Weights of a small GPT-style language model, trained from scratch on English Wikipedia.
Size: 9 layers, width 224, 4 heads of 64, MLP 576 SwiGLU, vocabulary 1024.
Training: 115M tokens, 14087 steps.
Each number is 500 + 40 x the weight over the matrix's rms, rounded and kept within 0 to 999. Layers, rows and columns count from 0. Numbers have three digits each.

# layer 5 attention value, 256x224, rms 0.0428, rows 107-164, columns 168-223
439483470450515506574471421527526518451451509545490592465509522500435464554418426497504485393461546490455545421476522468438543514424445553468470439513434489518527466487
491482537475539519479513517556525474556482432466578504485447525542455494489522512554482453559469543497522488486491456541548481472504485497465502497490466480458466538447
498560467493532456467451467520456487475493536421447459502548490549467485518521473565464522484510543518461486467487505461513477504476505491456498475484484508546483491496
574507467499480498501541501488440580537519459505442516500447534450542448487424548522466541525562517544469496528474460444506438489473483465542530488510481519497507496476
504529515475481522429475511491531530535490487553446459535482440551561508529445478472561492535535496519446496483484468479456506502485490508442565494448530553513464542504
503449457508523517467561459514538488487551562559568470526537547490485527515482500540481464561467515478449531485529505549486449472482498510475545486552455534491439468489
554580558505472501509456456500468537495447466494473453443484518481426446547500488475502483448565511515518492528538507481490507536486496549502484471515486416472545469500
500498485505523528485491496458527475485529506503506537542467502544536480558463464530528504429546513520485500463434518530448488536550511452524515542482459494478434527508
468468450496460532495492513481529519550468465458487541492507526483545484540526468533494475484502491479456513504499476465506498444486496517546560463501443540481530533491
522536478505476515474463491488485508523492499500457472493442479519434529610564587526500525525504466497480420519498495542516505420510453484530563529476449483486503483596
436531446520441497491544518536506430498505551483502513522530527466456484447511508487459499536584498525488523497540506529500450504476504500485526533604474494500445444525
467538473482591511459521571501500449505523503506483570491511509578469552555525524551507486496527563420542548463505513483530549416437504520539510499491490523486553468536
479522558546467461527503470515540481513407461488484476525431475525485567521517526513526553511538455541481531562493458530503502502507494499524496521532492471532546546540
536462555555482440583490519463490572503573473422526558498590525530510493471511535477489432556427512536550539470538460437556534481465448537472442457481504512473513451525
475490511507462496468500478517512564442498475518505445533458482479449517533531505493535535521528537467433538558508471467500543519481571575477469462459478492525505451417
502556521514504503474509467508476494525443507495539509526512513549459524521544539556547547479481501429526491545498494541490476496478470489496521527492530514532535540536
545507484516529480503582564439503528476459495453497500506513527494506471467497463513464486470520535506451467513533522517522481507492543482518459512526478501539469535525
484534419467527525540507483465545512527483496442498448471509508523532525561550467547485441487516465535559523539482551508523489549452524503539495485473432484502484488536
513450539453488496420513431462528528492471508511464491460501489491497547453540522434507464497480544612483459533483490500575451432501484523552465475500524496562489436489
502515516529510505563464525519502500489510474429554445439500523464562490507475430554494499504526475511556520447468572464549498522467502490498490486439543509455543499525
461509492516497487482533538586516504503407438484524487568458506461577554457480511495503506555424507476482500462521541454526473473539543468441446506480489486476524513414
485463535564529464464556564490506429497455458477487438525528466485531610536440537514496500497547485528511476489485493523550530538440555572492501463501515497535466475491
496469525489473545480529542527544509487452498464631496509532447489454463518502502551515521467517453519538495471536565496492423507498530493428440550485546585467502474510
523491502483446513447503499497463419478495461490487505489521518512543566445513410454549502480517414452531477546489470557532462541472512495490465491499523460477558491470
520513495474520487468528443440516424522461492572519502510456462467613520467507486522507450538501514482462472515475513541553487436513464558442517439490495517529531559545
491499452443495503510541480493493478584511459529467529491440499479544502431456469478509485455490538537488533497561483513491445531478459496437523485503489450469462527516
562565547472466524475507506527522518508492507481480447482496477468452483561528452534439540462555540481472475460542482492531513483523460466528516476513445513466464547473
428483519456562498523530523463565477484557491515543495553557460525487528498485469507504451576526558556506461461509505511546465533452535491459434566474485566523526524509
504508437541532493461559545523458488569553511500508523491548402536539440538485529566540496493517496431493430483411448527521487550497460556476498533491527518433557471471
466469512534511522522555550453525510522507459490545509491447462478589435515555567509457539506439455474450508537431557500432522528519509480444413564501539527505524518517
446497369495457464483492521497501505508484499456460459509432490531498503509522537467482460491495523580462515475530484487458444489485494474430457550457490527436484515491
485515554487505474523496535522558582472521435551512471543458482446473389480530465523493554456414498528496526523537479497451533440524488503503489508435492433528483508516
490482514492524523517469505521411474589556493599556563496493503465570462437533536509498436495447481462495484550544471530485500529492434570445489446560538525498512477496
454555515493557449442518514503451480443415494523563467525491491562557492421461505496476470513512487588525469524520591544497494508421493505458453453502487497485432556516
521473490481511503403504410522427468567504487520463529463533460516551472397476539517510553466497495483502516467479469561564470531574546541502504467503454475478535564525
470563530490482533486549433500501557494516485452524494547578500470491533452530524499531440473535410442520533471490465589487483539467543495485433553575446435490489538506
585456605521521533504434473502499553460524493558470472493519519511467465458523493486513512489449532460459465520471423533489524477542450460590518496536544439476543452552
520454546515527467487509501444508504593532537508429548522517502474531447487501534519511468415478531505506525424485501466567517547502510480580489535516544524457566535412
515534432581517487451445551480427446496516481487453474504485520538440531433533474447465533498556561567611507449559524442543447490498464525513540474433489485487452569475
545509529433510499504486418473441488502559516533439492480486488475488465401490482483482481575475500491504447511555538498549463499521485523529513494457529498479525496466
487440505544566524469568521483546503528551523437577511521543463483479529481496476532560395462485552492468511542495546432488494524418491522519490478488455510488492486493
445506502502523507525528518529430520504568529465547500503456488494442490506525543541514537540461528505469500480492489467542483450496490517498507568434506544524430430525
500517531476532513545545478505467542533491460599548523493542498460555515558525437516503512470480491483509447519488489528582543539549404479481573497508427500471497544473
518464483485439485476473462426543507492496542486456490514555550452513517560513402490531503510544497526514564502528491504486466494473510426507493478508470464514425550485
510523450485494512532507511563555459520417463548554493488469549526548442520542531521489519560564464515491571472505523513534559419518493481480572527448503557529485481549
479458434503515506524502542499492469499494480532499463530463525416527553433517453472539472474451481467503493492565545425476532457488409526497516486512480508465440528517
490513519407553514457501466465570480493485451463581449551437497513470486485548537478507449480514543494531479467548450506484544497525475506503518531456507490516505494492
518503513533516539532464498494564503578450565486507498475505507533505440506480493568441516526488537556437555484402483511421537466517600523528506527501503482496480465510
535450530502499497502504480470578503465512498529478500585541456462423505601503463530560535481536444451560451528455512492492468442546567483503535499441475471533574473518
504527549448514492519521486475428395517425524516483557441552485441563523498518544479455486504553479503512495557456498518446460497517557507495527574554562524481468516492
474546560488511531472530495531503489481551483498448461504508491487522434489427480527525602522524480490497456519462525517485500475446500500488573445506453403547525506443
487501517499528483495486509491490499481482534503522557428445490526565535521518474513541495538521466428550477498506496495469476509549521466420490541563496474492490513526
484454536438487482531546442553457528441516494520527582452549553488541531511468536541513509504463452521534569492453489502525482516577499526450496519502531509519534457464
461556440465549477523504577530453484496510482526512463451478527482556537563527465519438492556514496473479553485510470458477518494444544501482451500497486504487543549519
607490483503481529428472507502449481544431480479573464492499435504481501553450574540459583487462508471501450396455514504516543513520487600507476490493544563480511502475
480517463489529511449484522483545467550538544469455518530487543496493487520503472520491466450476547422528518404466471451549494535563534512553427526511499523527480487481
439542389494422504543506481463479475524548509478430498488484499445546505430485481525526477526497449540494516464536509499448471504521568477522494508547450549514481523522
528531527484470494516492483407411496524535523481527548549427495384541446522458479524511554481471533432555502489528482543441513516512497489540510433477463450518479484453
# layer 5 attention output (transposed), 256x224, rms 0.053, rows 107-164, columns 168-223
566477499446485417507477500491534591482471474455518472505541504426524460497569450517507525500463435491524448498537489514516429481506465487523518453438452516492506529436
486515478515514499454519499488487543507511459512535475526540491494464526480517520489451452546559507477516531450513472496476508472524563531481482534518541522460545452480
527512482513489450448460489481498451448467531457511487474569521536450472530537473486508472514522449479471484408489556564447490457466468550480482553471471489437506563545
485455533507479552487529473427555494501563467496512451469512495515504474448505481460466600489466558510489518556449485496509481549490430467572514503523496508527483460473
500522453429453562470447481519515462594506546541490561511473404522468515450523522478515518497452566597515527502507471469496518495476486477515498572485498468528483505563
505464523539569420495452543458521427439448495473538507550534534560460503518472490497456489465473456500503444519464537493459498521489445459457442472517434518476524508453
506507471490489451488536493470488511466503475490451410437487488493576471520477486510439531569485546535522486548529520442494478501518495516513552493463527482530480560446
517519496506531516533465497500565511510492435530508506488583464473449516411535424473514503536528468503507459486526517505449455528479498517470501526503477547545448455526
548510495455488521500419485509516479510456507463525527479527462553539531438521513487493578464447452524497474559489516542464505469496527419545472510508416529531455551554
543514478495514538470483491429519459503581506601486430467468454573499516484473552477509485525513472549546486412558506470494585525525512483533512489511546534479521543528
509493480544522492477432540528493422515514481481539485537529491542586494525499499517522485557500470565464502564495592490485474471533468482485498507473473545511439539496
491419520566474381514541482517481513524492517457525479503605478494508463473515463504506544513487500527443512485505501540476436432501565563465461464477511469458519540573
517553528437464510433481511510434468521498530465475503494477509516443557522450493501517479485476504486460557480505533430521512538500551471565511478508476556422519441555
512499526526496571517529484524477517510535506496428530493493552498458440471488554523460519506508550478464479554468456482524558492541569526485489461546566464555490456454
480434509492482430477541446557485452518416523464581529473424486456566480510494431520512440529506479543513619438535464509571499474501488433515479451473503503431545546434
465529471501503502461547486423522533502550555514466547541499483527471505455511546509483525502505481554461443486450494472499518512472543573514473451467526542496473557582
426531455520465569446458483516480538551524472537440496509538469549475510486490538526456488494543478491459488562465453507522500473461471556468442436456537533488519483473
458488535520544455524531457497497493489535492465527519513566509505517548524495566443498493487539535449473513525526546504532477512482446511514469495453546475486532452485
494546489538524574481480501549484513493501432486506531489455507556497544515497501462476492426517484458499451545505493539498609493551514485515548503508523434428524491483
384526566538480557482502498459492495484433517535400547496569527467506470483522501462517480502550531504512492552513485539554475477551542459516441470559531438547474448509
501481493553528571503521551500493526500450473504491452503538526535415487480529500469486433481558525499499495589454452472461482465537505478539491493515526445487495435512
524504527507423513498489532535483492482472512475452501520468537509499463437502548469533468486496504506527503491364487502520465497515435560446480488529450552480488477446
478515429458490522476525566499442472481493496493516541498551460473569516489509487460459479484498495499516471509436510444434528550524509483476514531526510467452546486476
530489471567579533551531530456561511483458524499515535481471537432503495579478470536546479498528520486505553502462539559505523431523517485520502425499502536548505525499
556485531553505472586527511542492472453494575475479490449492420467471506482476530499468562525473476527502494506534495478585534473544447576553488535520497529553399440485
550494526578558506561515503542516531520481491463519450501507441514547490480501487546497476527528463493453518461490542486490541453458431406488451461462454495484562500468
507528417529477537506514464444542545458444494495492524456522439461513508473438484482467468503519455500458484545521502484501483458516506471459480555531481487519458493477
545477512499533510499476532492543417535495455504475592500462419517571488491575582491485551558541501487520552431407482442528532468494487489503469467512477515553512492515
429423479518518534506456503544508511538476499512486564535491362549497536486461522553541513608527507499516513452453502484485512524474442522534477515552500534529463492564
448469532486386487501528451510462562508469498485498557509532494549536450534404505451442521471489507521541462519495457415451492556465553552526513509474507526488505481504
537448545499570514493508576557516491493460487457488458519476471457471511440479493518434472504532490498438499482529482456408481475480476579495524484486515413506520443547
487477551492443496515542446510509495575484473528494501469545445497539510462490458490483477523498496525543514496504462466489514459511514528524409479508493513518586520486
496458502489489474452554492491529542507526503527514466487451482483446497530507523489523547514485470477516486499524491445562536524472491464506527419475497503485495478494
545507459465489521510485488483462452540537502506538550503484484437536554523507478505442557541589398482494507481418483444504471433485480521551541452469531494503548469436
469412470580462512537484451556499510532444526488469470472509481487557536556513445508530544526472506471538503511484498531529510484510461515520544546525546553513420517578
518426493572523449531471525442564519527479445514502536488404534486502515525523559526489514487533476492477470516475566439505544532532434511536477462482546530518589521488
446502512527537522469499452505549503514512469474409477461469574515486475477537463524467503457486527475446513551539462513516528493545491502485459499488466519566469523504
503555556513517431505416470541526531478522513538505480492529461533506548536463539566499565513472586524421484463492450533465525519468449523518459522502412498508499500544
550529548486539460531465516474563481470453522518532460526453446426523514526495532591518501454500552483507538524444465533517431435426466497463503511444430493536471488434
460455518528523501469533453488495482510469497479452503491472510495508507482561528438572515481451506438497520481536428549454501468515487426528463503481410520538453488571
530570440379518511517461503465478468496531457521500534538543454511496500485499497456507527549535431514455469441466521424512493524506507507463533454517564481449480481523
540581473461552514511500497426482472528500485544527481484477571565526518467477450473507443493493459532551562561508484484433491531497555494515509522488513483513576474553
499467471465437521528512483541545547528479509470502508479527495465470458510491511520567443471504548453460419527511497494581479499502493461531479551527516564526503487460
445540519560544491513409550498551493483514512429507517478474496507571486498521551577535481570522558450480549482562570531525480498546488450473452490447453514484517505451
535549482526508464505510493552438538483536514476492407534432466528443467465507517476453480463481497537582469527472520473576497500515575482484487467479523511512497508468
557536567461522488565490542519483528488460461526476495521521457471550479511476538507478546471506435489480501462509447460458497426526524576488591499553532523528527523475
554557513525491498550520513511553459472504557540486425471475453479516514527506538471469546520499506530480470504484504431608546437530578505481496521493453466493555495504
441475487522464495478508505558526454553544465498454518499495521547465547461556467512458467505493433449572476525530491491502538551481440451492440463510507521500552498533
516454445569461488482513561488476445477543563503457528501457501540582500498411506433495484503530549509434503463493495538478526525548489531505504537528496487448507477545
420467488517508545458506518514439470491488526449520503514478536456485482542498437447478459506456540448584555529494429510504543489485500485471415420469495477575500428476
500537458529424475496538489447480530503490548483527560493532577576512515509482435483503469510573505475538548547450518552488442530564446441531368486506506543466523510489
432490540490530536506488572472483521532512517495544484539458501502467430504534541458528474486492495515513517507480489470515514526484516490516531424463530557511512466485
496448511524544536513531528476484538554473550511508431496499522516525456521505520532541515476468500458502504510459520491467495544499528449576528492467483528550555556587
419496492488468468528539461489504471460466533483520530492557529517442474569517496460486543544530553550505512501552566476539486468469486499535524484523493482550461467487
454459453535505570526521453525509468470418526525467528456505486449559515517496469443493474522490467505581519533461472466535528496480497486577494528584463531510455541567
539529501481516484497542467454476550472491498529559451477533459480564492526419540492544528522474514517509548501626523531466517478499513452485506480452497492443515477576
509472515496573444457460529543441550468508514450486456510412523505547454499488446431495452465505435448508508476515485487483475468490504499505501456488536478467460475454
430493477556502485488525456530552511470461529500473507465490529506477500501436481535571461537527525453438444530578573534480468522427482471506489558549503505467536498474
# layer 5 attention query, 256x224, rms 0.0429, rows 128-191, columns 168-223
493446475445515497562520500521499531423480483506516453470455487479495469568528518481514512546536554500520481460465491521532494467526512498475503445529477549469471536475
497497478468501468547516474455478494490470514523478542522520506493479496520517464489535492499524509515451522525460481509460474519499553468491472530546519485534537528492
504513527501521495482495502482513537498495494505468535500503465485499515508510474448521549489504512516472455481476479502502498508515480491502468467513485503507517536504
490488501471510498471519486509498535445473471513493535529524456463491467534526540476494474461533531530472442480458461509542535474538511506459476472528504495524473497485
526485544501511511520471522538474479542506529501526513459476550506513544454487484534521485500507497473499522515490512477517485487457523519497510526519459507467513442511
544523489482478471518508488536513504467489432539482455582515451459527506522466495474503529483572526498483441479440440520487508482567545504503526433488514524546518539451
535558510512460520499504492516507491517493518506489500530535456515532530494490503480443514514480472521503468501543517478526484534458482506492552515536495530511542467584
482466498538509515552441556494486464502525498524523490474514558476408521512506476491513440475455455455531528503467526514495462508465521562476501525461494461512483526447
472513495560491518505467515476514451504479454528504533470499576432440521502485470499497459490482426505499516519467518437492493454486522541459458530514458480537472505424
495526430502434512496519525451509536500435504517496513530554484489484455538481508466484486515542487531510507491476435513485452507473482485515469487481530504544447501484
524480487492520497488559494505440494545457513525514575555530516527571524519507434466437517496466503535499515449535486428453471484466442513503529499564474552483491445439
466518498491534502508550495526505567477489489522466501563477498486524525500443564473485491474556530521444478470522456533442502552495509480490497484569520535489488448544
531495559593473458455459555543538587464445484415451397522446495517468497523527454417461507482551511481463502461438532507532512458546538501545512487536422455567547547538
478423603517533475479561477533419518528460430590542398615447488433461457504578514474513487485530530432536534457509502457501551496525437439491510583569466500535501445512
482504537476525505495448426467534516503501443562477404490389547462478583481466558455453532486459581548515527434466462487537500527504448452498538590473487531564474474544
534577464506546514496421514506443497523461517541493521496554489482547483537460514521501428468513482463509508448484547479505490483502492484493464519518532425525446508504
500531509529534480524594495525554515497560559452545475494462447577537556450458509495543551542516513527636453534560545532430482527530488496505504483450499531523512472553
466492455479505467426428475477534488535552500537441490493434511532504501447486439531405450469452531436455573460595474497510490554530486492553446489501501648537501480457
538508530534445423512459434436514430528501422586448486576472473533510562479487499518449556512408529490495443564526498561469557617503484455472488573547470580424504435541
517565508542479587554475492446447423524550529550612544534515532484461438557519509480536470564463531486522463494528496499426513456484437454409482480539436472522545560500
497418555409472469509516511544407500508507453520482461510451511537483469572444548476477518524480524492476557570494429525535510483502515540464474428540551631490506496543
460483553508527514526477446518472573554413446503528515539510580454552487530524550459400517466405515531453499480466461506479441549529466487514506515561536478469505522357
501457479508536550485467484482436469539488494573544539537476459463407476554482463521612567489439383489529478489524595568503511466503511521478448514470502560519389533558
523484454546461422513441588570486483486500548522532508478444509491562426533479573479432428489508577498498495537458445548507526501499564420476468462442504503489408573460
446483487537512504526473501487427431450372492473491519622503446419529507524450570582543512450503456495532450509480495511554566499546516478457517457533494539471542511507
514418510493479425477503441460475515553522498564469508517454423527542457512557473525531492461450451531485469469465546491487544576480504461549483533491497528564503447563
573531414576484532519488487443413519462428530484563460434496489512563522543522589502380503548441497551521442489500496458499500531451588616563487550462557455453458458548
404582424436434498508515482417446532514538474516488436581486529351504415567490407480435472576617522512448534522563455505488483443510571496495489526506500600556501474457
502475516463448551499491466506416555549535520519518488491469475453497466489498487471523510470453514488548436479542468532475483486515500570491398539479519404444469475523
516484537466431437495443482503513506439576509484404495521525460500503509475606510540497473460464484542438417498505552549548454559600582474553474452587524576527571545560
479503465583435472490579524477496502446498491411472523462577541507449451511475482441428497468515525429481544504537508429516497483507431523552457504489458506564514545571
510548524549557495454547450575546575477441460409541534488542430571475526483570581534554495452483502413488596489443561459574449465572498456496493519407469516579479474560
500528527478519501501514542502468517532456450523491480488538513456506509501490546509499453512497548462508514473498509512511497480453480473502545472553481503531501510516
462483480490517509491526538501476505477528478475517519526481468492539506504501553528490506524505551538497455489501463563523472490506486467520512479538481498555463535514
480507483504473524544577489497478499513562462504509503510486482466510449499469526476531488499467547502508483485548461484505487490525438468524507456502526478509452503501
461512476498512490492478521456512454453573502495484495488496527497483490471441534501543464516429490453555539522482565467510477502496502495503550539500480476468484504525
551509459456526482468500457489522474471509503508500502552524464502486491530500489530555542431563508549458471481469434547496483495543565488510490451510496511541484494499
490512489496499504477493477464510458493527469486526537469460507477484521492495534522526447500488485480520524476516554470521524517528507512478513495486484453510453556515
543499470450451472500520510505506541512515508508440477522522479449532492520489550559515558484556542503491436483517475548440520532558499487531494477495551516543493486497
492547495499542491468445528482510493509524521503493502470512490523517530486563521508487487524481499473523540558495534490534531510500501471525512509533542470446493449473
480442491486478500439512506501506497455496464502493500484517446538503520473523513512507546479451474506482509521441579529517496546490503517504534582464544505535481469521
520459479483441465510469450495476493507496528529502521449537479499498507473508461492492534510525453516486537507477499526453507454467510542521549511527546485518476496498
455516521482542457533554497489510474492461489482496524460549479452508491440511516468469477462428512453477457467549469478512484548499514480458514555502532511501513526477
461474465465526496445446562429526471526463495503486487515479625506455477538502381530446454545456434521500542520427526485510487445474533546499480537513455512509452519488
497506576484530537493450466475547447496538442499500534488535525529470551510510512439515556442480541577499477526498581520538492424549438502481483559530413510487502510489
462440493503531469473520532484511487397574575497557537524467546484387479474419586624443414435451471500470528439556489549482546552485474456441503488530544584464538487548
484509571574536490509521456516536529414512523432507543471523568507520501473498513487513569434495573506478483507488500473471494519519576564525488443410380491479464502446
460506534492478516537522555595553476522549554542552537604480439571470490472459548470509550561565415466513511511490486461493374473532414542497441531566442461455554510521
478459536577477489451451452499530529502398509506600461599422596466486611477537555573508576633438431538552503507558510500474467465493546507464501532565461483521504493479
483539485464444484550507528508533460555442487444533561553542589465559532465568498468400515477537488437396529453437558501474449471429509482525580441508522477560392501577
516460432526516432474500587527513386438446430502564529395540557529573419527472495510456488501549497457500477499501481474455461509445521553536452455547574573479467447413
533500459449450528584492502446456553509482532568508449496540529477502485455470472450517452504489540506510505473519424382528512500525484524541517422551561533542551459441
553505504467600473469520584571456481499469537482582547426532456488544557514546509526578482511425454500479528531481526510531468458453413523510501477535463536516509487550
501547525600511450520491558458501563445543501499537559484520497425482397499466483565540467411464497529465539505467515542536440498480469560507501512566553450517466440539
538442516531550425482478481540515513438417544508560553508589501461508482539508474445410483450516476544458503555500521406473544448476511508517493494501390413443520514458
519436499513554482465457558520491523565525529469464438412516469505470504555467523454513553511469517546497571518528611589472576392433526499464538587462448479500531519483
543547463483429495485478475426457561438506488537433472582502549524479528560539400536411578475516442525369473549553431519449519427506448436534496591551462597620477494539
466443438479479498527525513516481520565451460402475555449488462429585535500542605486516488529539439470475522525500537550494441523482549495518592507481505481524456548501
498516520519536484499441509488528512517422569508576463445473486442448481469528431528506499475548500450502558500493522561568536541517534527523452529528500491577568530518
435430542595510512577415480470456500551458451583512556552483518466427459530497493596508484480525513423464474512495454555489501506458497545549504409502487521482449563522
439523536499479504542494546528449457509496466438470509547431530505592447498530510491465533524539488480551545485526420451378434487508447439458461521501473542498527504434
571514470451515435526583497450452479521488528463462485527461466562476454496425521518444461452479493461526463478509538520532534599561446482439527504509475537505552530443
517559556578499546521490417501545535489487453510568459454479465401554527545488521470522444487530548465586473514547465519543514566497452492554519501470505486573456515610
462508482605499512544497548463500513528551502533513459498466524522556467549507531471473486548413443533538494541553520527473467419495499521440539497454513499535463472523
# layer 5 attention key, 256x224, rms 0.0429, rows 128-191, columns 168-223
480513515480503477500534542462479461500497514478548509518491501499522486522469453573461455480496529514529491521486502542514516507456480487528517463487486471520552463529
531507512475533520502435447512521507515482478509496503527498494474519491483468516525504507474434510490510513462485509506481529512464494514482500445511466479558523504528
509500533517476432528521541509502468498489467477469522482539518552488444507510496520462542505517493484516517500491487531454529520492537512490491497510516488499493468455
464505509547501478565549589518477489472562560486455546489561526534530508474514478514504546517532531480577553447547504480479510426499514472551482525504517495412499528530
497514500467507501508476414486476519519441493499534418583484511495473427535517479547501512463499523504451501507492492499487502508487536500486529561482489504564487486484
525497514548505472572530563493497459471492490460532528424532473545480524478513490517493474513501489534550537483568496513488523455467489476528434485496466481432514504463
572523531490475497476497515462517573520551502542544467520470486491492437478486487546530566452547518485426420486520499531524505472521481503493500505443540519497516496451
481547481484489517478476466452476482517452470544475468552552504503488500517493506555542434514493500523484493538515531537466529535499550497533424497555489473570498552473
509580455529475466478445490435476455540493409524453468540527497511449549495437559568555440486483471518540532500462453555505520535550557488496472547534414479574490570451
454532540531504505476544498462496399533512446533495446547554450417438512480486503504542463426477527461463489439515462514454511493534501475491478526447486517515487549436
547449497485439460528468474482497529493530429539498519499494518419526451487396492560514504457518554466502517500499442521492541481522523463516537456485527484557484479528
548501453489491480471516504492472466505458489495499549492489444508546500470479525468499562480456473472527496491525496495479492558517481521451526512505487487459478493452
541444438554570540496437471519518524465455556453454457495421461515567501560552470483460540562557503478493546499506576373543520548426482591507478508472554498470503467478
495465531480506554526538506473438526477456440479542475537491496439596521494505468449494526648479520535520451588458468466504505462466531542520550494462507532564480469484
498607528566434478528523536542485459445526518461490452565487474469509566455472535457508538504486569519501483535555459414494549529453489451512566588463539498577460456512
518558528530541609524567478509510568521455438442452569525495555420480519509441494464507544487529550486474456456477535438521490432472541437511532525441508501552492491559
467566542518502514546505510420488553537530610465512487512551443502551514489498505508551475471542438459533504533574538576511506554625493542456461497480526397402491510466
566530467492449441450477536497459410423493584550458500532521507451503493504515515562451476518513489561515453495539433506507562467524479461557544534491514595443451431497
478487498483478446545498515533549486453568488592562477518515502516526528449553511497456477468496611444459482572575511531435541631542468490454502552553473523503552498525
477542574485559547446507497444473419545597462531556471514458530498480540562490472528528448544547483477517518496533499500463483478522485478577467485452542524507577522490
458443485426451437614509528560475474594427452510539527537409523470496499521429413511483460573483573484501593555561449508466596442527539452434532477510501531489542506508
565521548566473489471444520459535534458495411491473500558504539523540471414579462458456552424548539478476496524548502529503442552527496486533510484494518568577523473537
486497570493473575535499456532458509496534463554489516539465490486416568528485533528578467575517576453521569508414598508407558474486568553459481546440550459443533445512
446566477498463438527453497540499504543465528576516486495470497546565531523489532475454524524490561498447436514526517510398497511494492493452579556517549552541497520463
376521568594577597538549509541457442534435492495493491502540487393507516480443489533569468472495508501457532419528491589505551527522572454540480527499444496418537553505
506482489492532490479502434436502457530529490516493478501514472503491498474576549510460515515472511416507479473460610441443552513456456522486444505537429487444542546496
552493489540510499466487452529542495604526511515497548511493500572577466499597489564503516428560430452486466510464484404529502572476446480518490496538531533555526515476
502440504524431465546415449540559548572467519549485464527489521489539470561496481447529497524588470446516523521528568577530424411498518563573562410540562535478522457489
515475532482467601551502456579486578468582466522510487452506480568490461506514538510538619475476520446602459480500463430515474468473483481512462553467503461525474438519
502514462431566491508527464458529449524528526476508537464544458488480474469590504521475543505405470510506467516566519577493534478436530539459488558549493433460541483506
448522510539474482465507425474540542514446544557456482487574508514479459500517425493492441457543474468502525527499548503490578464584497485541504477514532548503524556514
398493536503485528423536414526530568484433503405513500504532461446412517436497470536530467529509496542533581459426550456543503529448560467438542477437549491437471472450
507486577501527481548564553505461474464542508503537531515466511553455463506473488550476541524507478501497505500496513506524518472491513514474484503484521494457462465505
548501550492522498565532566527490497455560489507505521460505528540449490490487477508471554531516495516491544477551512504530520487468533555445508489505525501481495432448
471500511519513465499541576540510455465484535460463519471554505535494553504540507546498524538531516482521518484532531492491496468445546557505519530488523475490533480475
499464484461487558497487502511450516486466504493491503462472512474511531471525512438499437501502507481509510508472518477507505462492465501479475454526485573510485462522
479561542495508501594555538473515460480506513475510531400529505496479511483501497547416560535471488498490513461549549469530524479483510526490492494483534535403484500477
464494440563483525505486504479474398506475484510488520522520509449525567529477494459490466511490463536511542506495439538514494555479506470497493476485539506497473484488
451484511520506490540557515526495504458483507520505525470514485525511492486516451481470512528559530498473475482537527453550492449464483507461462474496527510466571498535
512455545466515512534504444519521572539497560487544503482474500491495431483447475543500575506521476472455494488501521510524436459459492538540520498501556567519509513548
520519513490508484541475449482544505500510503514512510525518508455472466536495508516461469539516458470448497511496495463524503502517521462518483477545560511533512486504
457511515499441507516522490507498525514501467515462493525501552490513517491444505459462459504557521482489480496488492488533460470502545482514499481498529471544497518510
536482513451430519454491392519495525544509492472535497467461552548540431486542503490473456532539489525469438479499500515499424502488522504493469428491444528537515509525
470542418506438489497420429469511420504465423561495451578503512435475507531493607623561473439421483446550530501468437597461556567516550440404490568605522528634486571418
414566513570536457528476480448457441497435477484478454543545481469562485464528518460546487483461474527505539494511488487527494393490534498514488569445478525545519486452
427420485619525487505598588531462522478449439523477484582499505538524444466555451520510552468464570505486519411535466427470468483438438489561483518555507607512548491527
537488555492568475443511511518474554452477482512470531419448487486558539570504524436477572422496466461467492500564520401552528502545438444495498530453433531445398505465
479498536433473592487491524495507477484568571561474546570600489408391498509560531480540437542517516459401528520487450429492475422423561595438448472497558443484578507485
520454566543561413400446547435531493530465478461549413475417487431518539472567533448473491526432487462512519507511559549381450573432477450559428500556500534516516410485
483502575517403430491510464565571509535456457510477544519519564512547486526536473431497549474518419492482534508511574567488458530540503442494575434465474480661422512592
478526465581514485495524523535513449454445459543471502491481559589485477536463436533453476469541485499447517467468428504458476450447538544468519541561432495615615547550
491503502465457467607567535613556535509560474487472502529474545579476463534402492448491575526541581558532530457564492587517447464523495484567520514474547492479539475523
466513575629521485470606612385531506546486492442553546516502542492478527475432475525543513529462522552456576439459447438468450501534505512428520492483445481551559582542
478526548532455568472477558528504547513515520529432530461489490518444454542497506554530447434445456460453470444461416433501537471388499566488497513480514457524510496518
591498428456466517529424450541581454450434484514471546519523511572524549489514488438445453514513483471468495529533445505486443476562460495515496460435431485599542534485
441524504506584528418484467416410487493492583461535542428620533399487533501502512526475527530460468519460538602503552516492464463490425546466476525506458511540478491489
481550376482432420498489455507484411464506458532467438577590548542546558478476503519464506491452473407486547487524491486469509444465443403540522471593557561520512370533
437454479540546475484482511572490594567497419525449363529534477525501390540477591534472436517543543495524557458573487514488468462502547462407518519510474443509475534493
514538538512531459512419502480507455537412455464477537515501485519468535517466482460528517540505503525547481566506559481546475548483545516529468525471480614517531555528
511504542556474506554508507517537449528454369552483443556386512438469508550512469522502497464540521446483528532531507495504528550504537463513502470449464502504579479579
513531477539468479456468561441488536409517512545481441496457521451545446462473503446454485521578491503509522532552458523446516538495518511573516571478529513525531383547
516578533583494546484491441380453467460514543443496533540517489532484428439523508528461492439456459475516479507608462540483547554470427507508513499542457457541519490409
459510585551504534574607460520500439469510394495478370527503464493488565508417510526598460526488497484496515536482456484447407490534473432453512554441537512517435515536
471500511561468453491449497541535531623534575616527494490570508524503491469548493413457482449527479442460517532493593500400484559471467512557527485547506479462470420434